python train.py --num_attention_heads=3 --num_key_value_heads=3 --rope_fraction=1.0 --init_std_qkv=0.0303 --init_std_down=0.00372
Each number is 128 + 32 x the weight over its row's rms, rounded and kept within 0 to 255. Layers, rows and columns count from 0. Numbers have three digits each. The size before them is the row's rms in percent of the matrix's.

# layer 8 MLP up, 704x256, rms 0.0952, rows 680-703, columns 192-255
100:146158122103154105095132075136111131138102136110084138119137119133105152179135134055166137134068147142130133088122110112096120080104181133125088126088100152124096046137146152096180178101127087
105:162143159139146156180134109106133086165112127180096140136115146129080152142177163110128110194119146101179119121148141106112170096169212132192145123154132090147157149119126109133147159142132196
087:127105135071104157155147129131172089085053219121065190088107100160130120122060119081122138194125144160160165108138131116112186140103160117105086146092151074113129134165165143126135117177095112
097:100075180028080149103131136132117141079201096106145107147134145094132125116138092135106135132146205136130089110101096120141076114156123209111121115120162120140153080126151092110158069056154081
104:180140161195158095186106150087089158101100112158163173176092079139151111060074106165162150114088108146067160155066079089163136106088077142108110124156054099124179124117149094118177108146180115
111:151061159164157174121157087165140111113160228110063130104134124129105060095104154127208210115119068148136155029124060150151120118108124126130143130103140092113169145189169120162166127158149165
095:137155111107165188149085145087098045163119087130142114132103131155159110089077081057082136121094096144138139098199134120084114138111123169120199128115110168106073132105142092183117142140073121
098:174107138149143086132175122065131066121096070154133117104085151155111173155169188091107189107150136144123099116172086144119039119063156179139081100124200122111193168161114125122130146126098121
100:124175163146144102163045139098129049090083148121144117120114131156170124132122110126142075163098108120149142120120106185086079109119140136131108142155144110169163090142116152139194100125163162
097:115139130135135074133172113122129130112207049145120150145165098127113149080171151079144139127157175115126113128107203113133105147120116118141090157116114162126140132128116148160091110122147108
110:094193033116158118171145102108096122072127132114139186121140078178098105169139077110191147107160137115173064133143143077144160130089168110152140164200105103171152121120128075106129109122088106
095:121160146144130155141143126049095110147142156124105149211140090149104098138052121103149099145082143124122117128120094202092154080141120103175147117179147136144126110186127151152131152182136119
096:105128106145104164135181128143077095177099099157153124115087116154150178179113136112131132125154098067143112130107120114171130142170145134127131113134136111188133125123123123124085131102114193
097:112133149138128135118152181143232153176174116127166161168126148085135141187077159096148094145166114164136125100082176114091133145105076098163160123162143114074114150106172119094140133136146120
096:116137224112145156120142158127052102080091113135127199141141150157127141139154099126172119129184157091109080111165106108129112115149122106117106179074145214053169052156075128040072141047083038
095:118109170228088163113143132141115121130161099124122104151105119135093109133129041108124168106150113056146107185176141140126083158124127129099108147148073160114130125168156147094164097142047138
098:108102059145098097097099148137069100118178087108100155181114139071114147127063109135130086150126181126119158169130057137104136153107091201098129167122087154138119152069165116099136160169081141
105:138130116084068105121160105146117147109153088114073115130101145144100191164123164118100175098157145067179139147100135136107146108162116149152099192134134158131080106172150067153129159086168126
103:104146150057129049083134138238140177097084174139099111101165124125104067086210169070148137114181111060123115165077175043084123113149165077095157149127158144188185132110086119134169153112137096
100:098165140104139077089168177116115075140048117105159130125141124178131104096175138084102076085169143096130090126105119112075092140102139096170137149133131174086113134163109125147125155100054134
101:167122132108131093124129163090121175199121136152122162151170112092161156163142165187106124084120178149164165142116156127183073128121083169137103122190124125105168203213116102140153098105159125
106:193099165080118127116124138097122135100070101163136136158118119081132164096167168106127091150149111115118066162081153177092141148131124138131188126137116113165094109181105111094138193125033084
091:173187044100110129138162153072091135168058155057090165114095159147147120162112059139122110136107065090187169052118182089148117110108147074126139115142151053118156132126142139143142172124155123
093:153132108084103079122141176117101133082128125114103114101152155107105162157159102111167094134062192158120155123119121103089078121135071084113135213085099111102151151152097127112108085124120208